{"num_hidden_layers": 11, "hidden_size": 256, "num_attention_heads": 2, "num_key_value_heads": 2, "head_dim": 128, "intermediate_size": 768, "vocab_size": 750, "hidden_act": "squared_relu", "norm": "rmsnorm", "norm_place": "pre", "norm_eps": 1e-06, "positions": "rope", "rope_theta": 1020.0, "rope_fraction": 0.5, "qk_norm": true, "attn_scale": 0.0884, "bias": "qkv", "tie_word_embeddings": false, "parallel_block": false, "extras": ["some layers without attention", "local attention windows", "gated attention", "capped logits"], "init": "orth", "init_std_qkv": 0.0269, "init_std_o": 0.00573, "init_std_up": 0.0269, "init_std_down": 0.00573, "init_out_by_depth": true, "optimizer": "muon_variant", "learning_rate": 0.00136, "lr_mult_o": 1.5, "lr_mult_down": 0.7, "beta1": 0.95, "lr_head": 0.00337, "max_grad_norm": 1.0, "warmup_steps": 0, "schedule": "wsd", "decay_fraction": 0.743, "decay_shape": "linear", "final_lr_fraction": 0.0, "batch_tokens": 16384, "max_seq_len": 1024, "doc_mask": true, "train_tokens": 180400000, "max_steps": 11011, "dataset": "wikipedia_en"}
Each number is 50 + 10 x the weight over its row's rms, rounded and kept within 0 to 99. Layers, rows and columns count from 0. The size before them is the row's rms in percent of the matrix's.

# layer 8 attention key, 256x256, rms 0.0876, rows 200-255, columns 192-255
110:47 57 43 57 50 69 44 40 37 56 40 55 54 54 54 56 36 54 50 48 75 46 64 43 47 37 55 46 67 61 59 79 60 58 38 61 50 49 44 39 39 54 47 35 56 44 36 51 55 50 36 46 23 50 57 34 45 80 37 44 45 42 62 49
115:34 46 53 49 65 41 44 57 42 53 35 61 38 39 42 36 49 50 49 51 43 59 26 53 51 43 60 44 52 52 37 45 37 39 49 49 57 59 53 32 62 52 39 37 25 56 53 49 67 40 40 72 50 55 52 62 51 25 42 52 41 54 55 67
109:59 59 57 51 43 71 51 69 55 52 55 48 47 51 55 61 63 55 45 48 41 49 82 33 68 53 63 38 57 45 36 45 40 50 55 53 51 42 32 44 56 70 54 59 55 55 40 52 47 39 36 53 50 47 46 53 36 54 59 48 45 40 31 40
109:38 71 55 57 37 41 58 66 54 57 35 55 48 45 68 50 56 75 46 48 61 30 50 41 57 44 41 33 47 50 39 59 46 49 51 60 56 50 23 47 54 47 61 66 47 42 39 41 42 33 57 31 43 55 54 46 48 64 50 73 45 51 51 49
105:47 58 59 45 50 54 53 58 58 65 62 50 47 63 56 47 35 41 24 51 62 33 51 50 54 52 51 52 42 55 66 55 71 45 55 76 64 47 70 57 42 41 40 55 43 48 51 51 45 40 68 55 46 49 53 60 52 56 50 41 50 53 51 55
107:64 40 40 58 50 49 55 67 59 50 53 48 52 49 59 45 53 51 36 36 48 42 45 61 39 46 48 42 51 49 45 45 45 68 49 60 26 30 35 45 35 50 45 68 44 52 52 64 52 58 39 62 54 31 58 43 47 51 49 40 53 47 44 52
108:37 34 60 45 54 45 31 46 33 41 42 55 48 34 36 56 43 49 33 28 39 41 60 47 50 55 51 46 60 43 61 51 48 40 39 43 46 58 50 43 61 70 47 46 34 47 72 63 46 46 59 54 67 57 42 54 55 37 46 44 45 46 47 56
109:55 49 61 63 37 57 49 47 47 44 53 51 36 38 71 64 59 69 44 49 38 46 62 53 44 51 56 58 47 36 27 32 61 53 52 48 27 48 31 44 53 49 25 57 63 63 37 38 40 57 29 45 51 50 50 51 41 55 42 59 54 45 43 54
088:59 40 49 51 57 56 47 67 47 37 62 48 51 48 39 49 60 46 47 51 23 54 45 51 52 59 39 45 63 37 39 48 42 38 51 54 47 54 44 37 45 47 48 24 43 49 58 51 32 51 47 52 70 34 53 54 39 40 55 39 53 51 51 51
114:39 42 49 56 42 45 44 50 61 37 64 57 47 48 47 46 47 53 54 50 46 54 45 43 23 56 77 50 55 63 46 55 57 44 45 60 71 43 59 42 57 41 46 40 57 41 60 49 52 53 48 60 60 49 46 60 50 44 34 53 50 65 71 60
108:57 64 36 61 41 49 52 59 53 60 33 23 38 63 41 66 45 62 58 40 51 68 39 55 56 58 55 50 52 59 57 43 60 60 38 59 25 32 28 42 55 37 49 48 36 59 39 49 69 59 55 52 41 65 47 56 52 55 45 40 36 47 21 43
101:38 43 45 55 71 41 46 53 42 47 63 63 46 54 52 71 36 38 47 57 48 52 54 34 62 60 43 63 53 36 54 49 41 56 52 42 63 58 45 48 50 51 36 46 54 51 60 43 53 42 65 69 74 44 52 59 31 63 40 53 64 39 49 58
113:54 48 68 32 47 54 53 59 45 53 52 35 60 45 51 40 60 42 43 42 67 33 57 57 48 48 50 39 53 68 57 45 65 70 35 47 59 65 76 58 48 56 37 50 40 50 53 51 61 45 50 65 50 58 35 31 60 52 30 39 45 42 39 65
114:48 73 58 37 38 49 50 57 49 33 57 45 55 59 68 39 45 45 48 29 59 49 39 60 56 47 39 43 64 62 52 47 44 40 47 57 62 64 57 39 50 48 53 52 60 53 56 33 62 52 60 41 51 49 46 55 69 48 38 41 66 44 58 48
114:57 57 55 46 53 37 56 55 57 57 37 60 62 42 38 51 62 65 77 50 60 43 47 61 67 46 51 57 55 58 46 45 61 64 54 49 45 37 50 59 47 39 39 65 47 40 23 62 60 43 53 50 38 55 38 51 44 61 35 42 41 54 43 36
113:52 39 50 50 43 63 53 38 50 49 48 54 46 51 55 39 54 51 34 55 60 55 67 44 54 44 40 43 65 50 48 42 38 66 49 58 33 46 57 61 50 46 63 56 41 45 42 43 76 41 78 48 59 56 36 42 32 58 40 59 57 56 42 51
110:59 29 46 50 34 51 42 47 51 43 50 50 50 37 65 64 64 50 58 54 61 54 54 63 53 29 53 66 45 43 38 37 48 50 50 42 47 74 54 42 43 65 53 63 41 42 55 57 67 44 40 69 47 67 44 59 39 46 63 43 59 68 51 55
121:58 61 51 51 42 63 52 55 63 50 42 44 41 53 41 48 61 50 53 40 38 59 50 51 41 39 62 63 54 51 44 53 58 48 31 49 47 58 49 45 39 59 47 53 65 28 52 44 41 57 48 66 32 50 54 51 59 72 45 45 44 40 77 64
114:43 60 49 62 50 44 52 58 45 42 49 48 55 60 40 49 46 37 46 67 52 57 44 42 67 48 45 42 34 44 52 64 53 57 58 38 57 44 57 51 60 51 52 49 33 41 51 59 56 65 43 46 65 71 47 52 48 34 59 58 60 47 32 42
104:60 61 51 38 41 49 52 50 35 41 50 57 57 33 46 47 48 54 29 48 44 53 56 44 54 58 36 42 45 32 55 51 45 65 66 62 52 49 67 64 51 33 66 55 41 59 50 38 40 42 60 54 65 46 53 46 56 45 33 60 52 67 45 46
101:40 22 64 50 54 66 52 52 47 63 54 33 46 51 63 48 49 46 60 62 59 54 43 39 62 41 62 54 42 54 50 53 54 64 49 42 37 29 41 47 40 66 41 52 52 39 44 41 35 62 43 33 50 56 57 33 43 37 52 71 52 50 46 39
102:50 58 58 44 53 56 49 64 58 37 42 60 42 51 59 50 49 47 41 48 23 43 60 54 52 36 55 49 49 36 37 73 56 48 53 45 66 59 58 43 62 57 48 37 37 57 58 43 54 28 69 54 46 51 46 71 48 49 51 56 53 57 55 36
110:41 22 54 44 28 41 51 59 44 45 66 51 61 36 40 59 44 24 43 50 54 49 56 54 49 45 48 64 35 46 42 66 53 39 41 64 47 49 63 52 28 53 57 50 59 38 44 36 42 60 53 47 54 30 75 44 49 47 44 57 42 50 73 64
105:50 58 31 44 54 30 31 39 33 21 38 35 60 51 67 44 41 52 38 49 66 63 49 45 50 45 41 35 56 60 62 46 42 42 49 61 53 67 42 46 47 45 54 35 52 57 57 55 59 41 45 53 49 64 52 57 59 38 50 59 50 50 51 51
114:63 48 65 38 41 40 59 55 36 41 46 39 49 42 31 40 36 33 28 45 57 41 54 56 43 69 52 57 44 54 67 53 83 26 57 51 56 36 54 69 30 50 48 63 51 57 50 53 36 46 63 39 62 33 52 39 72 27 63 49 67 42 51 52
111:54 69 63 53 39 49 53 31 40 57 46 47 29 54 66 49 41 69 28 63 39 40 53 56 68 49 52 61 46 50 56 61 42 57 52 53 56 23 53 42 64 54 45 50 55 51 49 42 53 46 64 44 49 51 54 64 45 57 45 60 64 44 48 61
110:64 57 50 41 61 54 45 46 35 53 64 34 55 54 43 58 46 48 44 47 39 52 56 35 44 31 57 55 46 64 68 36 64 41 56 51 56 51 48 39 35 50 58 51 41 50 43 45 58 62 52 42 55 49 44 34 43 44 71 45 73 52 30 32
121:57 50 48 39 57 49 65 41 58 54 53 48 42 54 48 33 51 47 35 37 58 45 46 39 41 39 50 44 33 49 63 48 59 50 59 53 45 70 44 53 35 53 43 52 58 53 42 39 46 70 49 39 72 59 43 55 64 56 50 41 35 62 60 56
101:59 54 62 51 49 55 47 66 55 46 39 61 61 40 55 51 60 54 59 52 59 54 51 54 63 54 50 28 67 42 61 43 56 56 38 52 48 49 48 53 54 55 27 53 49 41 39 64 45 44 37 37 36 62 45 46 56 57 62 53 41 45 54 72
104:48 65 67 38 47 47 69 53 44 62 51 44 56 47 47 59 40 37 47 50 54 56 63 51 56 35 65 47 59 60 44 59 45 70 49 44 54 52 62 40 50 42 53 59 55 73 47 41 56 62 53 50 50 41 28 64 63 56 39 45 64 65 42 59
118:51 47 59 46 30 69 49 32 55 44 51 47 44 61 47 48 49 56 40 54 62 39 46 35 59 44 55 53 52 47 36 63 58 61 50 45 56 57 40 51 53 31 50 46 53 46 56 53 60 48 50 56 56 53 48 64 49 56 42 62 57 43 56 26
107:36 42 52 48 40 40 41 54 40 52 46 32 55 40 40 57 50 59 36 56 64 58 46 40 47 49 46 46 45 51 31 52 34 50 40 34 61 57 41 42 68 59 61 50 63 46 51 51 38 44 52 60 59 52 56 34 48 37 49 44 47 47 60 49
111:44 30 55 49 42 44 37 57 46 61 66 56 47 47 51 55 49 45 62 40 50 62 50 44 45 37 45 57 59 52 44 55 56 54 61 55 63 71 57 43 32 52 48 73 57 56 47 50 61 43 56 47 47 52 43 70 55 53 45 41 44 55 45 52
109:51 54 73 48 53 30 52 63 43 60 47 40 52 54 38 47 50 46 35 34 64 54 48 56 58 52 60 57 59 43 43 64 56 34 40 49 51 54 23 56 41 41 56 65 73 47 45 59 51 41 50 40 50 49 54 42 43 33 47 39 39 50 52 56
116:47 54 39 55 46 49 57 56 47 55 29 43 70 43 54 51 36 58 69 46 44 56 38 45 41 54 38 49 73 58 51 43 51 42 52 47 53 39 44 39 57 49 54 45 35 48 46 55 64 75 59 54 66 57 57 48 59 56 32 61 56 48 74 64
116:57 46 53 60 48 55 61 60 45 49 56 61 67 43 43 57 52 46 62 59 39 50 64 50 53 50 60 56 53 51 39 48 51 66 46 66 64 51 53 61 45 50 75 63 51 53 50 50 53 32 63 49 48 42 56 51 64 58 49 48 62 54 59 70
109:52 44 54 60 52 14 48 58 59 37 41 58 60 61 35 61 41 32 36 54 47 41 56 54 44 42 23 51 53 55 48 53 38 37 60 77 52 61 48 52 66 41 49 31 59 36 66 53 56 58 59 32 41 54 64 45 49 45 43 50 63 63 65 38
110:55 53 52 46 64 58 71 49 45 49 64 47 40 49 40 51 42 40 56 34 39 42 42 56 59 48 35 55 41 52 53 31 53 49 71 31 49 48 29 62 46 35 50 69 62 35 53 33 21 58 52 63 62 37 54 46 47 59 63 58 60 58 61 43
114:56 39 55 40 52 48 67 45 56 47 51 78 50 32 49 45 51 69 49 35 55 41 57 57 45 46 43 49 50 37 46 42 58 55 48 52 31 43 41 42 28 49 62 70 42 58 39 45 43 56 36 41 68 45 64 37 55 50 62 54 51 46 35 40
114:57 58 48 49 59 41 42 59 53 44 48 42 64 54 42 72 49 45 33 48 59 60 43 48 65 44 46 64 56 65 43 60 66 54 59 66 48 52 61 58 48 52 61 46 57 33 65 28 53 53 56 49 47 51 64 56 39 44 49 53 63 54 66 42
115:46 51 43 48 32 55 48 68 50 32 46 44 38 42 67 41 48 46 49 45 46 46 50 49 52 51 39 49 38 36 50 56 44 26 50 41 50 41 33 52 50 37 41 55 52 58 39 45 62 62 41 46 47 51 34 47 40 57 53 57 54 59 51 26
108:57 50 56 51 51 51 46 35 53 60 55 76 64 67 74 51 47 60 43 43 62 42 46 44 43 44 39 50 42 49 44 59 42 57 55 43 46 64 36 52 42 59 44 56 54 50 52 52 63 48 53 51 43 55 25 58 53 45 49 60 56 35 50 53
109:43 48 55 39 39 50 48 70 47 53 56 43 60 52 51 37 67 52 50 41 61 56 40 54 35 40 36 64 44 49 49 56 59 42 65 48 51 59 51 45 42 61 49 41 63 46 51 44 49 54 45 63 36 58 64 45 44 53 52 48 50 40 46 53
122:46 53 56 41 53 55 56 48 44 52 71 54 40 43 40 42 63 39 48 56 54 54 73 62 29 47 37 47 41 39 60 46 54 46 53 63 57 49 48 62 55 54 59 72 57 35 60 55 55 30 42 48 35 48 55 52 44 39 47 56 55 48 39 57
116:39 50 65 44 52 53 66 69 48 57 51 57 48 67 48 52 64 49 65 54 40 52 60 52 57 55 52 53 41 55 47 58 47 67 48 62 46 33 56 49 48 51 28 68 44 68 44 51 64 54 34 54 60 46 37 17 53 65 56 51 49 46 38 54
107:54 48 63 47 47 52 38 59 39 58 52 54 49 36 70 39 55 42 33 58 32 43 48 48 66 58 48 46 48 39 69 54 40 70 35 39 47 60 63 45 47 69 40 47 56 59 49 40 57 68 45 31 53 32 49 67 37 58 57 43 40 50 55 35
118:48 46 48 45 57 41 56 39 48 45 51 46 41 54 67 44 50 43 50 36 47 51 52 69 53 58 47 36 47 51 67 55 43 65 46 46 42 66 32 41 52 46 51 58 54 68 53 37 52 48 42 39 63 58 40 55 48 47 61 43 33 47 41 49
098:53 44 51 56 47 44 45 44 51 41 51 64 54 49 39 49 30 47 59 62 55 46 57 50 31 39 68 43 40 43 59 51 40 54 35 53 60 59 33 41 68 56 55 36 67 46 32 42 49 39 69 56 46 52 51 44 53 45 60 48 51 50 43 49
107:53 59 61 41 57 42 37 48 48 51 44 52 46 31 44 59 64 42 57 51 38 48 50 60 39 43 67 51 55 68 59 44 64 64 57 43 62 55 46 43 58 67 50 53 49 46 66 36 65 54 52 51 60 54 54 64 46 56 61 59 62 50 50 31
110:42 28 44 51 48 40 40 66 37 59 36 54 51 27 37 58 63 54 54 54 48 63 44 38 53 55 53 48 49 48 54 68 51 34 56 64 53 82 52 46 58 53 43 28 58 26 46 41 41 47 28 55 62 42 34 37 45 44 60 36 45 47 69 55
108:55 47 39 42 59 40 64 47 55 53 54 50 35 59 55 39 30 47 47 70 60 67 70 41 43 49 62 43 56 53 60 40 41 48 49 38 69 48 37 31 57 70 46 41 60 56 44 54 65 65 46 68 45 54 51 31 53 68 55 54 47 51 55 40
113:69 47 38 49 28 39 55 45 66 50 58 53 37 48 61 35 48 51 36 52 59 50 52 58 37 54 58 39 45 62 51 68 48 39 42 63 35 54 46 53 47 51 49 41 58 36 61 49 65 40 61 70 45 48 41 56 55 43 46 50 56 55 61 35
112:63 59 66 51 52 52 52 43 44 46 70 37 40 61 57 32 37 33 47 50 56 64 45 36 38 48 50 64 40 55 57 58 36 71 38 54 46 41 54 50 52 52 46 53 48 56 52 55 40 56 53 63 45 35 50 60 53 36 62 46 58 41 47 50
107:38 54 53 45 40 69 46 26 47 52 36 39 46 54 54 56 44 50 55 57 43 53 34 49 33 56 60 58 58 77 37 52 68 45 61 55 51 55 63 38 55 51 58 26 55 64 63 46 68 50 52 60 56 35 50 49 49 58 59 47 37 51 61 65
122:66 50 58 55 49 47 55 70 61 53 50 64 42 54 50 36 53 34 45 31 55 49 54 55 38 55 49 44 35 49 51 67 62 51 52 52 64 40 37 48 47 58 33 56 51 61 47 36 40 35 58 37 56 50 42 48 56 48 47 71 53 38 45 51
108:59 40 52 33 43 42 50 42 49 48 43 51 67 70 31 54 44 45 42 48 52 45 59 39 48 42 56 34 38 46 66 46 46 35 47 50 48 52 40 51 40 63 53 53 52 46 33 55 43 48 68 48 36 46 29 44 37 44 46 39 33 60 49 42